{"n_layer": 13, "d_model": 192, "n_head": 9, "n_kv_head": 9, "head_dim": 32, "d_mlp": 768, "vocab_size": 4434, "activation": "gelu", "norm": "layernorm", "norm_place": "pre", "norm_eps": 1e-06, "positions": "rope", "rope_base": 10000.0, "rope_fraction": 0.25, "qk_norm": false, "attn_scale": 0.177, "bias": "all", "tie_embeddings": false, "parallel_block": true, "extras": ["capped logits"], "init": "uniform", "init_std_qkv": 0.0545, "init_std_o": 0.0, "init_std_up": 0.0545, "init_std_down": 0.0, "optimizer": "soap_variant", "lr": 0.00597, "beta1": 0.95, "beta2": 0.98, "weight_decay": 0.05, "lr_head": 0.00879, "grad_clip": 2.0, "warmup_steps": 200, "schedule": "wsd", "decay_fraction": 0.3, "decay_shape": "linear", "final_lr_fraction": 0.0, "batch_tokens": 32768, "seq_len": 128, "doc_mask": true, "train_tokens": 148100000, "steps": 4520, "dataset": "wikipedia_en"}
Each number is 128 + 24 x the weight over its row's rms, rounded and kept within 0 to 255. Layers, rows and columns count from 0. Numbers have three digits each. The size before them is the row's rms in percent of the matrix's.

# layer 3 MLP up, 768x192, rms 0.289, rows 471-487, columns 0-191
094:081157128129137151110129164109115122164110136103130165126145103121123147121113142098171137104156133134137132109133112162136148138155121139139151107125153124111112148083191128146133137110143100122157157118139132169147144148138121163079112106124104127103135092171090108106132171126152146136170125138159181139121156117102136100153091164119148121117091134125159114089142125155115168131160155145100103091115109138122067156122115117147143106120092103106148182091146130103108132146116133165059120133103090133145110108166106140145139069100100182134109111159122120133128149131152148135
106:116131157109169136112102121120134114156108132126099156134145148130168100149168132138103121158166143127121104108168071091141117090136101113085105128137144075159182126130125148083099080134137149140095128097152097118096149143143129125120123104132119101110129176090107145169146149098105156081126120101161127115152109150165117139118073135128127106094108112125125148096138173196155163125105142121147157078100127133133134137151115125126163111149143148110114094146088124175113150145120108151122086150120109096104129162118145143126144158136171153134132145100133156152147119129148115125
087:124150153168160113124120105143120117158172159095142115186091167169176108172147159165147120138105126141101109066098112126175108081157109184135131137116136134149120093106091131150098106127098141143060153115117121135139136156129133124119115104160105095142095137147129121110143115107150167133139116134094163105117119158155139132114120135163146121128135119140142160139153079110140130156108150074122137107130127119099119140105165140135084164129142149134126107135151122152166096148097090124112143122113117161173137150159124107134155126146078106097152111110151128146104097131147134133
087:090120103088132140155131140118159092132156150155160126110127114189119185111157164102148096119160133142159125127164145177128129132134120103118097123120163093163127146098135131123104104131142134101099103131117146091112098138123147127125166182130124175132160123140119151177133150112152121117134127136138118114200135129138124106147166124141128140108191069068147087104167135106114098105123076178126146111140154118106098113135173142112128123139111133116160148099140084134129106156116145135120135110112107140113129121115120136138133125121114149096089155085153114115164101144108120146
104:117124118073107138134121122134149089112119143127175130140119164151150119141102112126155142092117147131127121137170138130088111103120109182162141124083138141107114138090124069136125122095128120131104168152148128145131144122142099123141097100087112169164144120137168136108150144125112163113146163126133164169129120113160131146118156145152108069161127118142161124107139102158154105129125077106151122108152153141076113158108109125128105138152147110133083088144134160070077149122104090128118100138114131079116119145115094183149150093125094124113106149135101129177147126153140121132
094:108149151113105169150122128154132132108134122167125102109120162179098136100132115117142139135117144095127142159114169156121153108149151135141106164155142131116135142133149084077140175173112081125110119139134094129111137124101077109106131096117114169088144150150134121158146103116133154167145110116152093127176118132120122152151152134138151115104161187104125191154097125103116152159121124105134144147113163096121092151101111092122117092131130152156113151116128126141115111149134117135150136131146129110159133095095144147131144179162113189140122109121101199132124185121124160121
101:163167125142111121138119145132125108142104095151087110175111084092125110094135133117157128086177154128159132125121114147166122141139107118122111106128118148137108107111105155163105134207130113076122172135126178155135140109154085120114112133140140118114145129131135129123112175130156142156115145096154100187105164165152093089153143139066125100166127109166142099132136193138149135096123094102128142138128147130113128127145135143118112129112086105109095134073135160126119162090108126165099152123127142112099144108141146116087141118122124124113083124128145136132090129132108102121
095:162156118173139163075132091103132121111136143160121109111107132112060125179132096100161109146163125133110167151143135130112127078151117119125103116085124188132131116122090140145135141153157117119155132122073148124135117154125129104141112134098114151126153099160155110131127136147126148107139107164137115129138135158150155095156113123089150075136135176145142111144095131193124132095133072132102148151118124143097144123114128127103110117097076171137144187113090118160127103141130138126113127169086113127087141155139144128124103153104136144122120132164147104130095134173120132130
097:111117178111100128150116113135139164115110156139093164103118144144130159121135102155132152136134140125097135151182160127110112125152133128137113105105132114130115124076136164118124114154126143142113118104112147143134166131128101129132142171150143143127168126126148118125166089190131145087150101105118169139127098124127091117133100125093101105070107116122128150091162148116140152129143158106179101120135071187083109178131143124073113114115123114115143161157121111114095097145172129169138144116130106120158136118133124129137122175122130149119199118141151077102148124156152151153
092:156110112148132145110127149126101115152129142133169186130147103136140160094083134140142148167136136081105122090127090123142136098069138130121079179122130105147137148175141104162144112108160132117156145163106114141133062125138125100089104118139135153118151126096117073191155117167122120096105169095121150125130111097150091110074125164127107140105078134139122130108135086122093136134124152107133122154108138140150136111157118105116114125140082158096151104117129128135119102137146133121117162123075167118106125102127137134077145149140143156141112118112142148145158119108128161108
099:138123135108116153116135105062107120136125156066159098134154122146146138115121126163119138104123150096136125117094116117114119080106173114145096106125149135103158126114081115136145129106104153163103116119137129146114183094151146104114152132141121141100169137110116132132153122167131148097107170154101158097156133145143122083138185134143139101150129139147117120124127113089094123136102099105121145108104172126132104155145133105112084162077118136152180143153093122155155116154100127112154203146147124158139095141137133135139143102133091141116151152126160115155180115117136076128
103:105126124125096101131083117127121071132120130124131095121110120135155139090112168122110144105107129160150098114112145118132085164122099121098169132103149098156130100145116108148130137117110133148119133123154165156147104126086145137143153144099096155122118105100109182108129107130146132127071129196111159158152134143148113125107135091088108142084122145164110135104103148087140095180155114129113154096101131139107142124140164122107141132109100061161140123137150102104142135129152126108122187124134084143190116150192155148152128160140102133090126138124119134146132124102114119122
107:165177120124150106096123149127187131139138124110151144110083132085132110137125145102153118130126146160149153131135099117122156147104116121104119149132138118110115135164123122109109118124146150055145111103085165185118173167155124129116073133165107103135136128141135135107126157108169154147106122150097141153125148132148142130112127182116125136150140109081133131074146128125115080122085138157156068154092135131133088158137089084131127136149137118151107129122139125118085150152120114147151116140113106159130163105138140127057130147086144108094147124139089109119148106105137106111
095:116120108080144138119122097146087122139121187129113117134165166118121152146132159132148107131133117130123110123114148137136155167144135170134132155107070152107158143110123113071140132138112142163102145116132105133098133099100195127152106131130128122110118136128152113103151125105133133158099127133081124173154156106111123146084108135138151121112110139126133173145110100128106108139090151091192122166104103109151155081142084126106140139155124170119094130095120126133146155118133138108152139080185141070076095127161123124112125135171108150149100140122117146146132138142148135075
090:183124173077116118144130138086102097123113135129139130095103092111127146127114168123150154142105097116157124116121138132128126120148120133119116115163140137153110135147147076168121147138119101144118145106104121128071112136139103170132132137081162188105139097149153150123106127126107091117147175112133140142121108130085117149125142117133162150139121162124137138104109073179119111123126121108117174137140129111137159115139092145158118127116090145141118132125126120132111077107105106109183164160172133070168174128155157131164143162150108119134125084093125107095143094169125110113
092:111118128105096124121116153131103131055146126108116161092119148136130151166138109141151142088098143167146111146139131145115161143152155151119137146109146106159126135134138101120131117098154128102128164177134115116120127105146149150136109135139147160157123166153157118103146158120117095147085188122156103126136120142149129099123112130116143080094122100140132146129139125143115088084080133123129115168132108123076131128075104084120107109162122117158184098115090125175121116136186143120108165118153153062124138118125101124154168115154107164130101151120124138156165113090108128108
103:121172101158115102127099104146098139141093174143159128118100130117128138118137145139124135131142140082090100107081132130099145109113104148110154126149130153162146093106119122112090136116128102099164136104155106166114126140131119148144106156124075166125141116129146106157159090147111115127108134089116095186135169137142147118142136145124137165104141096157134124063113148122155137130193134092106121107086117145114167130111121144130163096108078163169130148104178124123131151089136130125126119110139166121136147165150122159121133155101114154154133096137077115123084098092136166138
# layer 3 MLP down (transposed), 768x192, rms 0.275, rows 471-487, columns 0-191
097:152155122134128135131201117095156116150144184159115128110130091106122136177102107143104129140113115147132136098109147132117124136121134152109078178154093100140146126102113135129079103145125118137156172108133119125154098120119148132117132135141148130151125119146129102164151132151119138113107130145155119116164100109115180158122193137097136094146141147088088168077099157126143094171126094122147108133139094146109146133119131085117134106121095161176151132147159130166144124143127181131120118097132123133153121083171104106161097108087091124136112155126156104107123146145164107125
101:107091139127097128128131140150127116142155140137122103112113123117108090156134086091167146126147125126162173137098165094118115126113069121125107156135157122111165145131095141140129168138142130175118113132117111155170105116108150165107173145108106139113106135132099086114146125174122186118165080096089136133124108132142164125123106102098115111138156174131086147135119113157112118154117158150098129104181135133165138117110125096098139145118087132169148108155105151126149086133157092135123084127136139123131112098112118120108121160129080067137103139155140102101163132100153100122
089:131124092135156147160149115098130161125108115145145100146107072073166140115125145125130134133127134123128141095105157128139137083135153119104136168146129115168136147057130108109108142113106104107123118149112131137135088172129143149127133126136077106163108145090132111145111109144149096127115118137119137081131180171124101121115102125103123137146126130114085146081132115146097112118105137120109087131155111103131145106119135088181123121063139165134129101092113090138098106138115131153128107155089146085102132117114100096101177150121167110102160113105171154164118123104150138167
085:120121109119124157114139102134159140096160108101115113165141145141155106136102164112120098129154140147163122146121156187134135162074148108166094117155142140148115120126139126108106138143129123110063121135133132087164066133158094140137173154151129116102120091171117092154158142103128118085107137187130135094112127103153125115105147110160100160126144120080093117119158121132161139091143132143154116111108193104125115126114149126131107127102125130111129088090167107139165126153145100146150093092124103140104129083108091138135095119131135165140107146093102151122125153131156129109
110:141149088070121119130080139121145116138130132158134137159171116144172141117120160118156184120139154107121187156173108109146122130167167108134099116116156089111151119142115122109081136147097140110158143137133107143125168126120112128122124141115160147182118164117110164162145076120132141089107161124149105168144097074155137142121099104158127086122095141110161122113119141143115097159095148103137124141113129128065100145132099133156112147121120116125109131135135160132124103128117121110128145117110132134143161157146096136127164150111101104175110075152094087124109117127147174142
089:102134105142184124098147104088113123130127132115131100132141169101143118133165117123179137137106085111097149152109129167162148108082156125139132145133132141119114138115160127092068157111142116126120142159110080095124128136132093128130112113144094111118163194105131138158125095129172115155102132136137145078168105093096121146187166101142116158130120108127135128151099111133073117114140121141149154126168184123111136108115120107178123130139089124109140149128109126122119154155107162107116072140146085144130136092144141147155128151136136132151114134119061122116138167129134142107
105:084122111093147147163175113159118136137130141121163053103168140153128161125142128103134098137121190079146096172089093144159134127102120115118162148088140109145126138120172142167094139125157117131148152144096128156115144123079131109086128149106108153079113130116079098107132143113097132139132127163103129175151135137132113139120166137107147128134136106163146153114140090137162135152088131163154134106104120146152111168150140142123152117143154116146127119198115111131117117111138141105106134160134154156154130158159107137103132153108097156098131109137115102099137143136113166101
097:081145134166122134158159106107154098139155160116128146138126124136110148134122130109147095094172135100102128123099119152129167118132169173136114143100100134143141136119081091136142106131124079099121137088137131155143097133143082119138094120171153109103177142159167089111149127148171130149129092163130132121134120114134150130137144119157070153130157139133160159131140137094115121114136135124102148175164101077109115143114075091099122164134131102160101171113140079103150110129139125164133110137124108112119084148089099130133126173087138150124132153128101109138126078140132100139
098:139159121125109106112127163089089144126170165143094120135123127170124127092142116120120119109114148160116167139135098120142172114095133152111111102118136187111170100133153174130108154164144141129119122118109171150123089142112144166130133117142151154114121113138156138155134100170144104133119103079110077126125142143153109123154073147106109140133148097085119138152141157117147129135115166148149124127093095131109146063170113121112182100087115094105176135138129123161149123118119123099108138153154129118175129174110135122165102111102116166119149128128114146127122125085088120166
100:135141147171133154147134154161143157147104121158103095107170136122109103173137120124109101159158100092074130114138183108142129141126097136149130132117137195121112118082195135141148131144136163081118114129169139108157152113162142115128106102127159132123125085120158130145101115138155156161149170170097140125109119154126107124117164085139092152115127136088149116127094143129138177126170106143076140145154122153104140120156118150153094149138141128124136122136159128097158159109157128128136126126082129151133127109129118133125152123163149133119166134124115160132161133138064165148
089:127121166099115090202157134140116145152184133079119091095134105143138139133164114087126106097109115158145130135117151140122122180112145106134134120128094106151130117090159124122105103145113148151157099158174109139114129157199123113114121145112136112107118102116141148105118077094145139135178133128109137145117135151110116128132102139132068141126088134131110129142101128141077144101138152152114148093160108107147138131175116109157102152152121143141156106148103130139169160171074174118162107134157135096139114148119130156124095126102135113119164141143110139126113096096090126144
104:098074138116122147128074120122187117137120097123136117146112103117112138122110124162140110124121134200117128125063140153092187118166130166133118143124121101094140119151107134111141140129138125149157116111155115151129113091133124108123129177129158149136161118125111148112146165084126138114120138138119136145105166174122071126169147129119122077095093139170106094156157133102096123137128148112107118135145128187092098122156105121139127116124095129150088126131141098117213131112126130124144133143123137087146134123130138131158117108156120119097085120104168120114167112105142093140
099:097124081139109149130157100136161145120104142138105093121081126113120096170108128131123110149136122104123131103137120108171119160144133105156126156110159126113137123131075129122170139089134118173144150094160140110089149092075125118128067098125126100097118140137135115145113116146162118149107096128103143118105124102112084102150115093160151084148136161091099064088132110154136128115123118148168118155117172138139112162115115105160133151139171138128105061107122126144094126121132160115139139128116089099122116126143126110127106123165117149110152152193094144142101116141115113099
092:088087133105164101120117151163135090108136104135083133114120132050111130100128101121136118185150122120138126127096115122138157110160153134123117116164129150134140103100118109125142108143126117098114159178122129115127134170116131158126141128132140107119146116138138113155144148139132109124114162144122107087118148125123118118117095149145101132152149155138117088096097079112118121083111171182150148103089129104137158115130122130144161112159086144100130131145135134115097079150087156135154140140090122161087134106134120123114151148115132122128140081182215156127130176148131082143
095:144151129120107137132171129084106144152121124134138136088130145126204134137123128164127129078121146126106109102174135086169152134145134101162161139108163126109081142130132095137139133115183128137118106123139117087093099149163085094123163132104101141100144114145108157094107127089134108148128151092139077162130134100135151161132164160125125136093078121118117137138108110180075132122136077153134112114151106130104103101128153143151062104113143153121131113153090119125140137105127113113117131136157145135132136134106104104147151133146141150127089083084143104143096136137094116112
086:099104097186134164122102183105139127150124142152092110179163124160109131148124110133144131145122166151088105108141127145122142136118148133071131158202163127111147142119157132113091100152180150094135128124124155097154099145139146093133131111127126093111074157106119137151105121112151111108117113125142151144129119105121129137101083119167109123134120115146076125163093106131098128108165155152115143127133158131148117113136134129096141155130106090113106122157170132131154087130107139141159103106105114152089127141138135132107114099089140105160155171126129138110082168174153152113
093:137123160119134136167163112133088116125146140138137119116115131129148141090135099084128078132171145202119087126135118179131125123115131157117092100147114129129162170126174098127117063141104114141157106126106142102131127109130173105102096101080173122122100140145123094090097147102156159113130115105105125111183112096150159153141113151138124120129144165160102100126124136126111148119123176146119113099123140159106147136118134147112168105089129161110139114123119130112126112115140156163079107137117089149084120165141166152130097124121099139118160137108116138115165148084149121105